{
  "n_layer": 11,
  "n_head": 4,
  "head_dim": 64,
  "d_mlp": 1024,
  "activation": "swiglu",
  "norm": "rmsnorm",
  "norm_place": "pre",
  "norm_eps": 1e-05,
  "init_std_up": 0.0185,
  "lr_head": 0.00402,
  "schedule": "wsd",
  "decay_fraction": 0.912,
  "z_loss": 1e-05,
  "dataset": "wikipedia_en"
}
Each number is 50 + 10 x the weight over its row's rms, rounded and kept within 0 to 99. Layers, rows and columns count from 0. The size before them is the row's rms in percent of the matrix's.

# gate: layer 2 MLP gate, 1024x512, rms 0.0215, rows 184-201, columns 128-255
# up: layer 2 MLP up, 1024x512, rms 0.0208, rows 184-201, columns 128-255
# down: layer 2 MLP down (transposed), 1024x512, rms 0.0194, rows 184-201, columns 128-255
gate184 104:26 57 56 56 50 62 56 46 47 47 62 59 47 57 45 57 74 46 29 58 52 56 42 40 40 45 61 38 59 46 50 52 45 37 51 52 55 53 67 38 66 39 57 45 58 54 56 45 52 46 45 55 51 51 51 49 60 51 56 38 60 55 33 49 39 51 42 55 44 41 58 48 60 38 31 46 60 44 54 55 57 36 38 52 57 55 58 43 25 73 69 52 45 54 48 40 50 72 43 62 38 67 58 35 55 64 52 63 74 54 54 50 29 43 47 49 46 58 68 35 45 46 62 55 46 44 43 71
up184 106:44 56 41 36 54 62 42 46 49 46 57 62 57 42 50 26 63 62 47 41 45 58 51 36 46 41 46 56 72 63 33 43 49 52 61 55 32 49 53 51 62 54 52 39 47 65 38 37 54 54 55 56 58 56 34 52 43 51 42 63 39 38 50 39 66 51 39 41 39 44 34 53 70 68 56 56 67 59 64 64 31 39 67 47 52 48 53 68 48 55 40 59 50 53 53 39 47 47 52 40 44 69 53 56 36 49 35 48 49 45 42 43 62 45 57 52 38 39 54 54 43 30 43 62 47 64 40 63
down184 105:44 54 47 54 48 54 52 52 47 42 43 32 40 40 53 56 46 45 38 57 75 59 59 70 40 41 42 33 51 37 39 55 37 44 38 43 30 50 57 59 51 52 34 50 30 57 63 58 57 63 61 34 56 46 59 54 49 39 56 62 45 59 48 44 66 54 58 46 45 52 46 62 37 59 37 52 37 49 53 43 71 47 50 44 38 37 34 36 43 52 44 52 48 66 67 33 48 44 50 48 49 54 40 48 63 48 55 60 59 48 55 34 56 43 56 36 66 56 59 50 61 58 50 58 51 54 56 54
gate185 105:49 47 42 69 40 39 59 55 53 42 44 33 43 47 35 34 48 61 50 55 61 62 56 39 53 49 58 50 48 36 51 14 51 43 46 64 46 56 42 65 39 53 41 42 51 52 44 54 40 45 43 47 47 44 51 56 36 17 40 64 52 50 53 59 45 51 66 51 43 58 39 42 43 47 35 57 59 43 61 53 55 43 28 38 38 57 48 38 40 46 38 44 46 52 49 39 35 48 65 31 64 37 57 62 59 37 63 53 51 44 53 48 46 53 32 44 44 76 48 53 50 56 42 59 67 26 46 35
up185 105:53 56 45 46 55 48 55 46 39 43 60 48 46 64 33 44 52 63 43 52 44 59 64 46 67 50 51 31 37 37 50 29 36 39 41 35 47 51 58 55 29 49 31 62 47 55 41 48 35 42 49 44 34 62 50 59 49 49 47 71 42 60 42 45 53 55 55 54 45 46 41 48 41 53 32 51 50 56 56 42 55 46 51 20 53 65 47 64 44 54 44 48 39 47 55 46 55 61 46 31 43 46 56 69 64 38 56 69 51 48 43 53 44 66 14 26 39 50 51 61 53 52 55 47 78 39 32 28
down185 104:57 60 61 40 43 65 40 45 40 53 51 64 44 44 56 49 51 41 20 51 39 36 53 58 48 63 40 38 66 52 43 62 43 62 51 36 51 56 48 29 45 59 58 62 47 49 60 41 40 45 45 52 65 59 60 60 57 54 56 49 49 61 46 42 60 42 29 64 55 34 44 68 53 54 53 50 42 54 39 59 57 51 71 45 49 47 50 43 49 41 61 68 44 37 56 54 52 49 59 53 43 51 48 36 36 68 32 56 39 46 43 51 63 55 45 52 49 25 41 39 54 56 49 47 46 65 38 52
gate186 095:54 43 41 45 41 47 56 56 66 48 54 48 37 46 45 47 49 65 50 59 58 16 52 50 43 52 53 55 41 64 66 44 46 55 64 49 33 45 44 54 74 63 26 59 53 67 52 45 51 49 60 42 40 50 43 43 49 63 32 59 41 52 53 47 58 54 65 57 40 56 64 58 50 47 55 55 39 65 52 63 25 43 51 50 43 38 49 66 32 49 35 42 39 55 58 54 50 48 46 66 49 49 41 52 55 39 52 45 47 52 49 53 52 49 57 53 49 37 37 40 42 59 58 44 38 51 33 53
up186 098:44 49 50 42 43 50 42 35 50 53 58 60 30 32 53 42 52 35 64 60 46 29 46 61 56 36 57 61 64 38 45 65 38 64 49 53 58 60 64 45 49 51 46 54 61 37 43 31 67 46 54 49 42 42 65 40 52 68 74 40 62 37 44 50 61 40 37 49 36 56 65 29 48 48 56 55 62 65 44 45 60 57 41 63 60 50 67 40 38 45 41 49 58 34 43 39 61 51 35 29 61 52 44 57 44 51 45 51 44 53 46 51 48 48 79 54 55 41 52 47 70 46 50 53 53 33 30 58
down186 098:36 33 46 50 41 44 59 38 46 67 46 42 40 57 59 57 36 50 39 61 36 43 45 61 39 66 60 42 44 64 44 45 43 50 56 37 41 44 36 64 53 38 43 59 54 58 53 35 62 52 89 38 53 43 40 47 63 45 34 35 66 47 54 56 43 56 66 44 50 46 49 54 38 43 35 65 37 63 59 44 47 56 36 59 41 39 28 48 45 54 44 61 62 47 53 53 40 39 66 51 53 35 42 45 31 47 52 39 45 54 46 53 53 59 56 45 56 48 54 55 51 49 31 39 49 67 55 48
gate187 115:60 47 22 58 50 38 39 45 33 48 43 45 72 34 50 37 40 54 32 57 53 60 52 41 50 47 49 56 65 58 32 45 45 33 43 51 28 47 41 47 54 39 60 46 61 64 56 38 48 45 59 52 54 51 50 48 36 58 41 42 38 47 51 61 51 51 51 53 62 44 33 55 47 51 63 42 48 55 67 44 57 49 46 38 53 51 62 52 67 55 49 51 55 42 40 58 54 53 57 46 55 34 44 51 54 54 46 23 60 48 48 53 56 57 54 50 54 57 54 82 56 55 47 48 74 60 56 42
up187 116:34 51 47 33 46 49 56 58 35 48 50 55 47 52 37 51 36 40 53 48 44 57 59 56 50 69 35 53 56 55 71 51 74 46 50 44 55 43 56 45 34 47 37 54 58 45 38 47 45 46 61 46 51 54 45 51 68 60 36 67 40 49 34 64 42 64 56 57 52 50 51 52 68 73 67 63 56 51 44 39 66 60 39 47 39 56 66 53 55 56 43 50 59 53 44 77 54 48 47 55 70 50 62 51 45 57 58 46 42 66 42 47 53 59 40 19 46 46 52 39 35 71 49 51 48 46 53 35
down187 115:47 55 45 42 62 51 66 50 48 55 43 40 48 57 60 59 53 31 61 48 42 46 40 49 44 50 58 52 61 23 54 51 53 29 59 36 50 45 57 36 49 51 46 51 39 68 51 60 42 56 48 43 39 56 60 43 55 20 42 51 69 45 51 54 58 56 58 51 49 62 39 55 58 58 46 54 42 64 46 48 48 41 53 22 62 55 24 57 42 43 56 51 44 56 62 51 48 37 46 39 45 61 45 41 47 60 62 38 54 39 44 78 49 40 47 33 49 57 41 38 59 55 44 42 38 36 52 50
gate188 105:35 54 40 51 31 44 60 54 66 48 50 41 41 51 49 49 36 33 47 38 52 57 57 51 72 58 31 57 75 60 43 58 66 67 55 41 35 54 50 60 42 44 49 49 41 38 51 52 41 32 42 35 47 43 55 60 46 51 52 49 52 40 42 54 39 64 36 32 49 50 43 48 53 60 36 66 46 74 50 47 51 58 47 63 56 58 51 57 44 49 62 56 52 64 46 53 49 46 57 47 45 46 43 65 60 48 40 43 38 69 43 49 65 48 48 39 51 28 38 36 74 57 50 46 45 45 39 51
up188 108:61 46 62 73 59 59 57 53 39 33 58 61 53 56 49 42 56 61 39 39 42 52 37 47 60 42 46 56 54 41 60 54 43 49 41 52 48 50 59 48 52 58 39 77 46 30 41 63 42 40 72 52 50 46 56 47 43 74 31 73 55 55 53 39 38 51 62 57 49 27 52 50 41 28 59 38 52 53 42 58 69 66 43 53 69 44 38 56 53 58 32 27 52 52 52 43 66 50 41 73 51 56 65 40 48 33 52 40 48 46 46 62 56 46 41 37 43 51 49 69 46 63 51 28 52 58 43 74
down188 108:57 52 59 51 54 43 48 63 32 59 48 65 48 48 40 42 59 42 50 66 39 62 49 45 49 48 47 44 57 37 60 45 47 70 53 56 49 51 54 36 54 36 37 53 41 36 54 55 38 52 47 47 56 67 65 53 59 64 53 39 57 54 52 54 53 27 39 50 47 61 48 59 42 45 54 28 35 34 45 42 37 63 42 69 66 48 43 48 40 44 53 58 34 64 55 43 58 44 51 42 73 39 44 48 36 72 64 43 47 38 58 53 48 60 35 54 59 70 58 46 65 37 56 36 55 48 64 45
gate189 103:34 42 82 49 71 46 47 47 36 56 46 52 61 40 47 44 37 47 61 55 39 46 41 35 59 59 42 61 51 55 55 43 53 77 60 56 54 50 52 62 42 45 49 66 48 44 57 56 56 45 42 53 49 56 52 46 37 41 57 40 46 44 73 38 67 44 56 53 48 64 53 54 36 57 54 34 52 53 64 47 50 40 39 55 51 33 57 50 61 65 45 64 45 45 52 54 36 59 47 50 54 48 30 65 44 49 46 57 23 55 49 49 46 54 39 55 53 47 28 33 61 36 33 49 50 39 53 46
up189 100:45 53 56 49 55 53 60 36 51 49 45 56 60 59 38 63 47 44 57 43 63 46 53 44 46 49 28 59 52 45 55 53 56 51 64 56 56 54 28 47 47 42 49 41 51 51 49 66 46 50 56 39 46 46 45 32 56 44 62 46 27 35 41 58 57 39 40 40 41 41 45 50 53 43 28 46 49 65 49 52 54 37 52 49 46 49 36 61 58 59 63 45 49 50 42 52 31 51 49 37 43 26 54 36 49 57 52 72 62 57 45 29 56 43 54 38 55 75 67 35 57 51 55 49 42 54 50 46
down189 103:46 35 56 72 47 47 54 58 54 44 41 42 58 48 48 73 43 49 54 54 54 34 58 49 60 42 24 48 51 41 62 51 28 73 51 46 47 41 43 49 57 22 45 45 52 48 45 51 56 43 46 50 35 45 42 45 39 48 61 44 46 60 51 47 65 46 59 47 31 42 53 48 39 44 56 42 57 66 64 48 58 34 48 60 37 50 28 42 58 56 54 52 34 41 32 41 47 43 32 29 50 50 47 53 44 53 43 58 52 51 46 22 42 59 35 57 51 57 49 51 49 41 32 55 43 50 33 40
gate190 102:56 40 67 44 53 55 49 61 66 43 49 41 43 72 50 48 40 46 39 44 40 54 50 63 41 65 29 46 52 41 47 49 50 42 52 63 38 38 65 46 67 46 66 46 74 45 48 51 46 56 36 61 48 54 39 50 26 35 67 28 72 38 40 48 56 56 61 47 48 46 56 64 53 51 57 54 48 47 42 39 53 49 44 41 46 33 51 28 54 60 40 62 48 52 37 61 49 52 55 54 57 57 54 46 60 39 44 63 60 47 51 59 52 43 33 52 40 46 46 32 55 33 62 38 56 44 42 43
up190 101:49 49 57 39 60 42 49 43 71 50 61 52 31 49 40 42 48 28 59 59 45 59 43 57 57 72 56 51 51 54 67 49 40 66 39 50 55 55 74 59 36 38 32 41 40 29 52 37 45 60 50 64 31 70 47 53 32 46 58 38 35 64 45 58 41 56 52 47 46 48 46 53 60 58 54 40 61 58 42 59 49 51 46 44 48 39 60 54 47 38 56 49 38 57 39 51 60 51 57 56 40 44 57 59 72 29 46 64 60 43 34 55 58 64 39 37 48 48 49 51 57 56 66 41 33 52 49 45
down190 104:61 49 62 45 52 56 71 55 68 63 51 47 39 52 34 50 47 35 40 62 46 59 51 38 46 62 45 49 24 53 61 44 48 51 63 60 51 41 55 57 44 68 34 48 45 47 48 56 33 48 57 73 53 68 41 47 61 55 39 39 50 56 40 48 60 59 64 47 47 38 49 49 46 49 59 55 47 48 33 71 53 38 44 40 50 39 58 53 40 30 49 41 48 62 42 41 50 67 59 47 64 38 59 50 60 45 59 47 50 45 43 56 70 45 36 61 42 56 42 44 47 57 69 29 31 76 29 58
gate191 095:63 62 48 43 59 59 52 33 60 58 58 37 51 52 65 52 35 27 46 55 60 58 50 62 64 60 56 57 48 50 51 48 59 30 30 42 47 61 24 55 46 52 41 49 40 44 51 48 51 56 69 47 64 46 38 59 48 41 50 35 42 66 65 40 41 42 40 48 63 47 48 46 53 52 50 55 53 36 55 34 46 67 63 42 57 56 47 49 27 56 30 36 56 41 52 31 46 49 37 50 52 42 61 54 58 43 49 46 61 39 49 56 58 52 54 44 58 52 42 71 44 55 36 54 76 53 41 50
up191 100:35 25 50 50 35 56 38 73 52 49 40 61 52 57 49 52 47 45 56 66 54 46 53 46 47 57 56 61 49 66 50 63 57 64 59 40 59 30 65 45 16 61 46 43 52 70 47 47 45 52 40 48 40 56 41 51 58 56 38 46 44 48 50 53 46 66 60 45 58 67 43 40 49 47 56 52 35 58 54 46 38 50 57 33 46 55 58 42 54 71 24 53 45 57 62 45 58 45 48 48 54 50 45 60 53 62 32 58 35 63 41 48 48 52 60 57 54 46 46 44 49 49 50 48 50 42 54 39
down191 098:39 52 49 62 63 42 61 50 35 50 62 59 58 60 50 53 54 56 53 22 39 54 58 41 60 48 41 46 49 42 50 62 48 53 57 52 40 32 59 37 75 67 52 50 36 49 47 70 37 50 51 47 33 50 58 38 43 45 40 50 41 37 53 40 50 31 60 54 47 35 59 51 46 35 31 57 58 52 43 63 47 36 57 57 55 20 42 53 42 43 47 42 56 49 67 60 51 56 39 58 53 53 40 63 55 55 63 37 56 42 51 55 40 46 64 60 51 67 38 51 62 45 55 47 50 47 59 43
gate192 099:55 54 55 56 53 70 45 49 34 38 54 54 70 50 46 48 35 67 45 52 42 46 34 62 54 28 58 25 43 47 34 60 49 44 56 48 20 56 57 36 57 40 51 29 63 46 43 48 57 39 59 55 54 52 55 43 50 65 29 44 48 48 39 39 48 40 54 42 65 54 50 59 51 45 41 35 39 43 65 56 76 47 40 37 60 34 63 57 45 40 58 40 46 55 46 63 43 56 48 51 56 44 60 26 58 44 49 43 50 50 51 54 47 38 36 57 39 44 67 55 35 49 57 43 44 33 40 44
up192 100:47 47 61 50 41 53 34 57 26 67 61 29 59 59 41 54 21 60 53 64 47 59 49 47 40 45 56 32 48 44 24 63 49 55 62 46 62 53 69 45 62 57 55 50 21 55 38 40 38 49 58 43 32 61 47 47 50 64 59 44 59 56 35 34 42 38 45 46 45 52 54 35 49 45 28 72 39 78 52 61 62 43 46 45 56 50 58 38 57 21 50 55 61 50 51 48 43 61 53 49 44 81 37 57 57 53 53 45 67 47 57 56 47 49 56 54 54 57 57 47 72 59 56 43 57 46 43 45
down192 102:57 52 48 50 39 48 48 47 54 72 51 37 54 54 36 46 26 59 49 49 52 48 47 57 62 37 53 60 69 72 35 63 68 57 55 38 41 44 58 61 60 43 56 49 59 67 45 40 38 28 43 51 45 41 41 34 61 55 46 55 47 52 50 42 39 44 46 37 36 66 35 38 55 40 54 43 26 48 68 54 61 48 70 49 54 45 56 44 50 32 54 66 68 56 52 35 56 24 52 36 54 56 47 46 47 64 52 45 58 52 53 52 54 57 42 53 51 74 65 52 45 61 46 49 50 47 49 62
gate193 099:49 50 45 70 70 53 63 44 38 40 54 26 53 50 42 52 71 51 49 50 74 58 43 39 32 54 69 54 56 53 57 54 50 62 61 50 51 46 56 39 53 48 54 46 46 50 57 58 35 33 49 44 63 57 48 41 55 60 46 50 32 59 50 65 43 38 44 55 47 54 47 38 61 42 48 43 42 32 56 54 69 45 53 64 42 52 68 40 28 55 52 82 53 49 52 40 38 67 53 44 39 54 37 51 37 38 51 64 67 53 48 50 35 47 49 44 61 59 39 30 55 34 31 50 37 16 55 58
up193 102:63 50 53 27 56 47 44 57 33 44 54 52 54 63 63 47 50 52 74 50 45 51 53 49 45 46 45 49 48 46 55 53 67 59 44 60 48 52 52 57 51 45 61 39 52 60 42 47 58 55 58 63 49 49 50 49 55 34 41 29 59 49 74 46 66 49 50 40 56 55 49 61 42 38 62 44 67 64 28 55 51 60 35 50 62 39 54 34 53 54 45 57 48 63 54 65 36 29 37 57 56 54 36 32 57 58 50 42 27 44 62 51 67 66 52 59 53 45 45 50 63 50 50 27 53 47 49 55
down193 097:48 68 55 60 62 49 51 45 40 47 39 48 66 74 33 49 45 58 55 45 74 43 53 26 49 52 68 56 57 45 53 59 69 69 48 65 66 50 68 46 43 42 69 38 49 45 54 54 41 40 40 42 50 50 57 47 62 49 37 27 48 33 52 47 65 58 61 53 36 67 58 54 60 47 43 40 49 47 42 63 36 63 67 59 36 31 54 39 41 47 43 41 42 53 38 51 42 62 37 40 54 65 58 61 57 42 59 46 48 48 44 48 38 49 43 54 66 67 50 40 61 49 26 64 50 28 61 31
gate194 103:48 35 48 36 52 52 45 42 58 60 54 40 54 33 40 56 55 64 66 51 39 36 49 38 56 53 63 36 41 52 61 55 40 47 65 45 44 39 58 59 52 62 49 66 53 30 36 44 58 67 39 66 35 63 56 60 44 44 64 58 48 46 32 56 27 50 42 54 36 60 61 49 45 61 67 69 52 56 56 37 43 54 52 50 51 40 67 56 35 47 41 66 48 50 60 56 58 45 32 37 42 42 51 44 81 35 49 52 34 47 45 54 38 40 43 56 40 45 62 38 61 55 44 43 56 62 57 66
up194 105:52 47 38 59 40 42 59 69 43 52 56 47 49 57 75 53 57 44 38 49 68 57 46 56 30 62 32 51 34 49 47 46 53 39 35 43 50 71 43 55 55 35 40 45 44 44 52 51 51 43 44 42 57 39 46 48 59 54 48 58 48 67 42 42 62 53 46 51 49 36 40 45 53 43 34 36 58 55 52 45 69 43 51 51 58 50 50 51 63 37 56 29 58 54 43 48 45 49 68 52 37 48 56 44 51 57 48 58 60 55 45 36 56 54 63 44 53 51 59 65 37 48 35 56 63 43 45 58
down194 101:49 59 43 56 47 31 41 65 64 44 38 54 47 50 49 47 45 38 43 39 77 52 65 53 36 58 61 40 44 59 52 42 57 50 51 61 65 49 50 52 57 48 62 54 55 54 46 31 49 50 52 45 74 41 61 51 50 32 38 55 55 59 48 54 66 35 43 33 64 58 47 56 37 46 41 54 44 55 60 32 47 39 65 54 45 51 47 35 48 34 43 44 51 66 61 52 63 47 48 58 32 51 43 53 42 58 48 50 62 52 47 50 45 63 68 51 61 52 33 73 40 47 42 58 51 54 61 57
gate195 118:45 36 34 63 41 66 38 55 67 53 54 70 28 38 56 37 49 57 53 56 70 49 34 55 52 47 59 45 35 55 59 46 56 42 26 62 39 47 43 50 66 38 19 55 54 51 37 57 46 46 43 49 55 56 45 44 37 38 58 49 36 42 49 57 50 61 45 60 36 53 59 61 73 35 43 39 38 37 64 38 55 35 57 54 61 46 42 58 54 54 61 58 60 62 54 24 60 53 60 27 68 61 64 37 23 40 60 32 41 34 50 42 34 40 33 49 45 67 53 49 49 32 40 48 57 60 40 53
up195 116:38 46 47 42 56 56 44 49 65 36 52 50 45 52 50 43 55 70 50 49 56 53 52 58 40 43 44 48 50 59 61 37 45 57 43 59 33 64 42 57 47 52 36 61 31 57 43 53 50 63 52 42 63 53 59 49 51 43 44 56 48 34 44 64 42 40 58 67 50 56 60 71 51 38 48 56 50 48 57 51 36 55 60 66 50 43 43 53 48 43 38 43 61 68 62 39 52 48 61 41 45 49 62 39 42 44 57 44 28 48 43 49 40 55 31 37 53 53 34 51 59 57 57 36 64 55 57 45
down195 113:66 51 48 63 42 47 43 32 44 52 44 56 54 54 42 70 62 55 36 53 53 57 37 35 30 61 56 63 48 39 48 51 71 60 51 56 44 42 52 50 42 64 41 42 60 46 47 42 42 43 68 51 45 38 47 46 42 42 55 44 56 32 49 55 68 49 42 65 47 48 78 59 72 31 49 44 49 37 34 53 49 59 55 46 37 61 43 58 52 61 55 36 48 61 43 52 50 50 75 34 42 56 70 60 47 59 48 38 59 41 37 45 41 26 27 49 46 47 37 47 62 27 53 60 53 55 50 49
gate196 098:39 37 58 39 56 51 41 51 73 34 53 45 39 60 53 48 54 60 32 51 46 62 57 63 48 46 40 49 56 41 49 54 35 61 55 70 53 45 54 53 46 53 54 39 47 39 41 55 56 62 49 57 46 56 48 53 65 71 43 53 69 46 50 37 52 57 46 33 54 58 78 61 68 41 41 40 49 58 46 41 52 53 49 89 53 44 52 54 55 63 44 56 52 52 46 74 56 55 37 46 42 50 62 67 46 50 50 55 41 46 44 62 51 46 52 47 54 57 47 41 49 55 45 65 58 48 34 62
up196 100:51 39 67 40 45 48 60 56 53 45 52 53 50 64 55 40 46 62 43 47 44 32 39 62 62 58 46 54 55 35 47 56 39 54 64 42 48 62 59 51 53 63 39 56 46 47 39 50 54 53 56 46 48 43 54 71 51 42 46 44 47 46 50 36 60 42 58 41 34 45 53 60 51 39 62 57 34 51 35 52 50 60 67 59 53 41 34 52 64 49 55 60 49 34 58 58 47 49 42 47 40 45 57 37 48 61 45 57 34 54 46 57 49 42 44 53 38 80 44 38 60 62 59 52 51 49 35 64
down196 101:61 48 51 30 61 48 60 54 34 58 72 54 56 51 52 59 60 54 51 46 34 57 58 45 52 52 37 55 40 57 39 59 70 58 71 49 58 55 36 39 33 55 42 60 57 51 64 61 45 48 74 59 47 36 49 45 43 26 44 46 37 40 36 47 39 36 64 57 66 38 29 50 48 63 55 59 36 46 58 44 34 44 50 31 58 57 46 31 48 30 41 43 59 31 49 59 49 55 66 51 59 55 53 56 58 53 65 50 56 63 51 51 51 46 37 52 41 68 45 44 52 46 71 35 47 53 49 26
gate197 097:56 59 70 46 36 54 43 33 47 61 28 58 58 31 48 53 33 53 36 53 52 26 41 48 64 53 68 48 51 53 49 42 67 40 57 68 51 53 57 63 61 54 63 44 63 46 60 59 39 55 43 57 50 57 46 37 55 69 43 41 50 53 53 34 39 52 37 57 32 42 48 54 67 57 54 34 40 54 44 54 39 58 70 30 36 55 59 42 54 51 56 59 47 68 35 64 54 46 44 41 57 56 40 68 69 65 60 56 53 47 60 56 52 51 81 64 57 49 47 64 58 60 43 60 46 43 47 48
up197 100:31 77 57 39 34 41 31 44 71 52 58 46 49 53 57 32 55 34 54 45 48 51 65 54 57 58 42 35 58 45 32 30 69 54 57 54 49 33 36 27 40 60 60 50 41 67 50 40 53 24 55 38 24 45 54 51 50 46 61 41 30 30 54 58 57 64 36 43 59 56 63 40 53 70 53 59 57 47 62 51 69 50 59 69 44 58 37 35 69 61 37 53 53 48 57 40 48 34 51 37 57 63 42 57 51 34 49 32 48 69 40 58 65 48 59 61 57 61 35 54 35 49 51 49 49 55 37 37
down197 101:33 64 67 46 55 46 38 35 56 37 56 45 52 51 57 45 48 64 49 49 48 52 58 51 44 50 29 46 62 53 43 39 50 57 57 51 50 44 43 42 48 55 47 45 46 60 60 48 46 33 41 40 44 50 45 52 38 56 76 43 49 30 53 42 52 54 40 32 62 52 60 34 62 46 49 70 54 56 55 55 51 52 62 58 32 42 29 49 70 57 43 42 40 68 46 66 56 59 42 41 55 44 35 64 56 33 42 49 55 56 38 51 48 33 45 50 77 51 27 43 37 45 51 58 40 62 27 51
gate198 108:46 69 39 53 59 52 63 43 53 26 36 73 50 49 50 59 55 49 50 57 46 56 48 44 45 42 44 61 47 27 55 53 44 44 37 52 41 49 51 49 58 39 41 59 59 51 57 56 61 30 35 63 48 57 24 45 39 54 55 50 42 52 55 69 51 60 56 57 57 28 51 48 59 50 51 53 69 34 64 55 57 39 67 52 53 42 54 59 46 57 57 48 38 46 28 32 53 53 50 57 50 45 55 63 56 40 44 42 38 45 52 58 56 57 43 42 51 28 53 65 55 42 43 48 50 50 48 29
up198 106:43 53 60 49 50 36 37 39 35 55 40 55 47 40 48 58 57 54 48 46 41 37 33 56 53 67 39 36 63 85 36 65 55 44 70 59 66 43 32 34 58 48 48 57 52 38 55 49 41 49 54 43 65 49 57 46 48 53 56 49 52 55 30 42 68 32 58 71 49 66 46 55 47 47 42 40 56 52 56 54 46 50 63 62 48 53 52 36 62 38 36 61 47 57 50 63 53 58 65 59 38 65 31 52 49 53 58 63 50 56 60 46 50 53 60 53 61 75 63 43 47 58 51 46 56 52 38 60
down198 108:40 57 59 43 51 36 37 51 42 42 38 45 58 40 51 56 69 47 56 57 55 18 30 51 54 57 44 48 52 70 51 56 47 44 67 64 59 48 35 46 55 45 51 53 49 44 49 43 52 57 50 39 51 42 52 57 50 44 40 40 67 35 47 51 58 41 54 46 50 52 36 55 61 56 49 28 51 57 55 54 45 52 49 63 55 53 46 58 49 51 46 63 42 64 46 50 47 57 50 79 47 55 45 48 49 53 45 58 46 50 54 32 52 38 51 39 62 81 59 59 42 65 54 47 52 51 43 51
gate199 095:54 48 49 48 55 47 52 54 40 45 44 52 49 63 59 39 46 47 37 49 46 51 40 52 41 66 38 27 24 44 56 69 63 48 43 37 78 62 39 35 51 58 57 52 44 60 46 44 59 53 31 44 47 66 50 57 56 48 48 46 60 40 49 36 63 54 41 59 43 56 52 57 50 50 48 46 52 41 44 44 38 43 47 45 52 63 49 46 44 36 56 56 52 56 54 50 30 22 53 40 48 64 33 45 59 72 55 61 52 58 44 45 40 47 64 61 39 68 38 36 31 58 50 34 59 37 50 38
up199 096:39 38 48 34 64 47 44 55 36 48 41 50 64 51 42 34 44 52 63 46 50 47 49 57 59 50 32 55 45 45 42 45 39 55 54 53 43 39 45 60 63 47 45 52 50 51 72 38 57 51 55 52 53 55 32 61 33 56 56 42 61 70 44 58 39 53 40 50 52 43 60 36 31 51 66 56 56 47 38 37 52 54 20 44 57 48 42 51 71 45 43 67 55 54 53 56 44 64 73 46 47 46 47 50 52 44 42 46 64 43 56 71 40 43 52 73 50 40 54 25 49 55 58 54 53 30 38 51
down199 096:60 48 56 60 50 44 45 55 45 67 42 43 60 45 40 46 41 55 54 60 67 45 44 63 41 31 53 54 65 48 48 45 47 38 46 56 52 47 57 54 56 47 57 51 42 32 74 55 35 49 44 48 57 44 43 50 40 48 69 48 62 41 47 64 38 52 45 60 36 47 56 51 43 56 44 36 67 48 52 51 53 54 68 61 60 50 59 43 49 35 49 43 39 41 63 37 27 49 25 38 65 58 36 45 38 52 38 57 59 62 60 49 40 42 33 50 56 56 52 49 54 61 44 45 57 34 59 74
gate200 103:51 46 41 53 44 59 42 41 39 38 42 60 37 45 66 55 57 61 38 39 45 27 47 48 62 49 59 53 63 38 41 63 48 62 54 53 39 52 48 67 59 56 61 42 47 66 58 54 57 48 52 55 38 42 30 51 49 63 50 46 42 28 51 25 53 51 37 50 35 32 47 41 53 53 66 55 46 50 41 60 46 52 55 29 63 74 56 50 45 67 65 39 53 62 54 46 56 66 27 60 39 63 45 29 41 56 46 48 57 47 58 58 64 50 54 62 43 42 34 44 27 49 37 56 37 46 31 65
up200 107:53 63 43 50 56 52 44 57 52 51 48 68 69 63 54 47 40 49 47 50 41 44 54 61 48 48 53 46 57 51 51 52 68 61 42 37 53 44 45 41 66 50 66 57 41 57 47 36 58 50 48 52 61 47 48 47 45 36 52 64 37 44 49 45 43 57 30 52 54 49 11 60 50 55 42 51 55 45 59 44 40 66 61 34 50 73 67 55 57 53 54 61 62 56 63 48 51 48 70 50 51 34 38 53 32 52 31 48 44 66 43 48 66 52 63 51 49 47 51 59 46 53 61 49 44 50 53 48
down200 103:50 45 66 50 61 48 59 50 71 49 51 41 54 57 37 48 51 47 57 53 58 77 53 70 46 52 42 45 43 49 58 27 51 50 54 55 53 31 51 38 57 57 48 46 43 61 50 69 50 48 38 45 69 66 79 39 48 44 48 54 55 62 49 47 47 48 67 49 53 68 57 57 44 46 41 37 61 62 57 34 53 57 51 63 37 41 43 47 43 49 53 57 54 57 54 56 54 45 60 38 32 34 66 45 37 35 49 55 51 72 38 46 53 49 53 36 48 51 50 57 44 54 53 49 49 69 69 35
gate201 084:60 48 53 49 41 33 45 42 50 52 59 36 43 48 40 24 50 36 28 46 54 28 40 66 58 48 59 62 46 55 51 59 35 42 43 53 49 45 57 42 67 54 56 56 51 50 40 36 51 62 49 45 53 54 41 75 58 52 67 59 78 41 42 41 62 45 66 60 48 48 46 36 58 36 43 44 50 61 59 74 48 46 56 37 45 46 48 69 64 44 56 29 49 29 44 53 43 53 45 39 47 56 49 40 50 50 55 60 25 60 49 36 46 48 52 49 50 25 45 44 41 61 56 50 48 61 45 48
up201 089:49 47 66 68 51 56 45 41 25 58 36 38 62 59 50 35 52 59 59 39 42 44 61 48 66 53 58 59 33 46 42 44 53 53 66 64 39 43 19 52 44 62 48 55 66 70 65 52 48 57 66 47 43 45 55 65 31 73 70 39 51 71 57 41 52 56 62 65 56 46 59 41 53 65 37 40 46 51 43 64 31 36 40 47 41 54 50 37 53 26 52 36 56 55 62 61 37 51 48 34 64 52 55 32 82 47 68 27 57 42 49 57 40 37 47 57 65 39 37 53 36 46 55 43 56 68 40 51
down201 088:58 68 31 46 42 45 41 41 50 26 63 43 40 35 65 41 40 46 57 65 66 51 42 61 26 45 60 40 67 46 56 49 30 51 43 43 50 52 67 48 54 58 62 62 36 45 45 59 61 62 44 33 43 43 34 55 55 61 65 58 71 34 44 53 62 57 57 59 48 57 31 51 41 51 55 56 51 52 58 45 64 65 55 57 52 56 30 52 56 37 51 49 52 42 37 55 58 64 62 35 44 43 62 43 49 51 64 53 41 59 43 41 47 45 50 48 40 51 60 50 36 66 50 55 42 59 56 59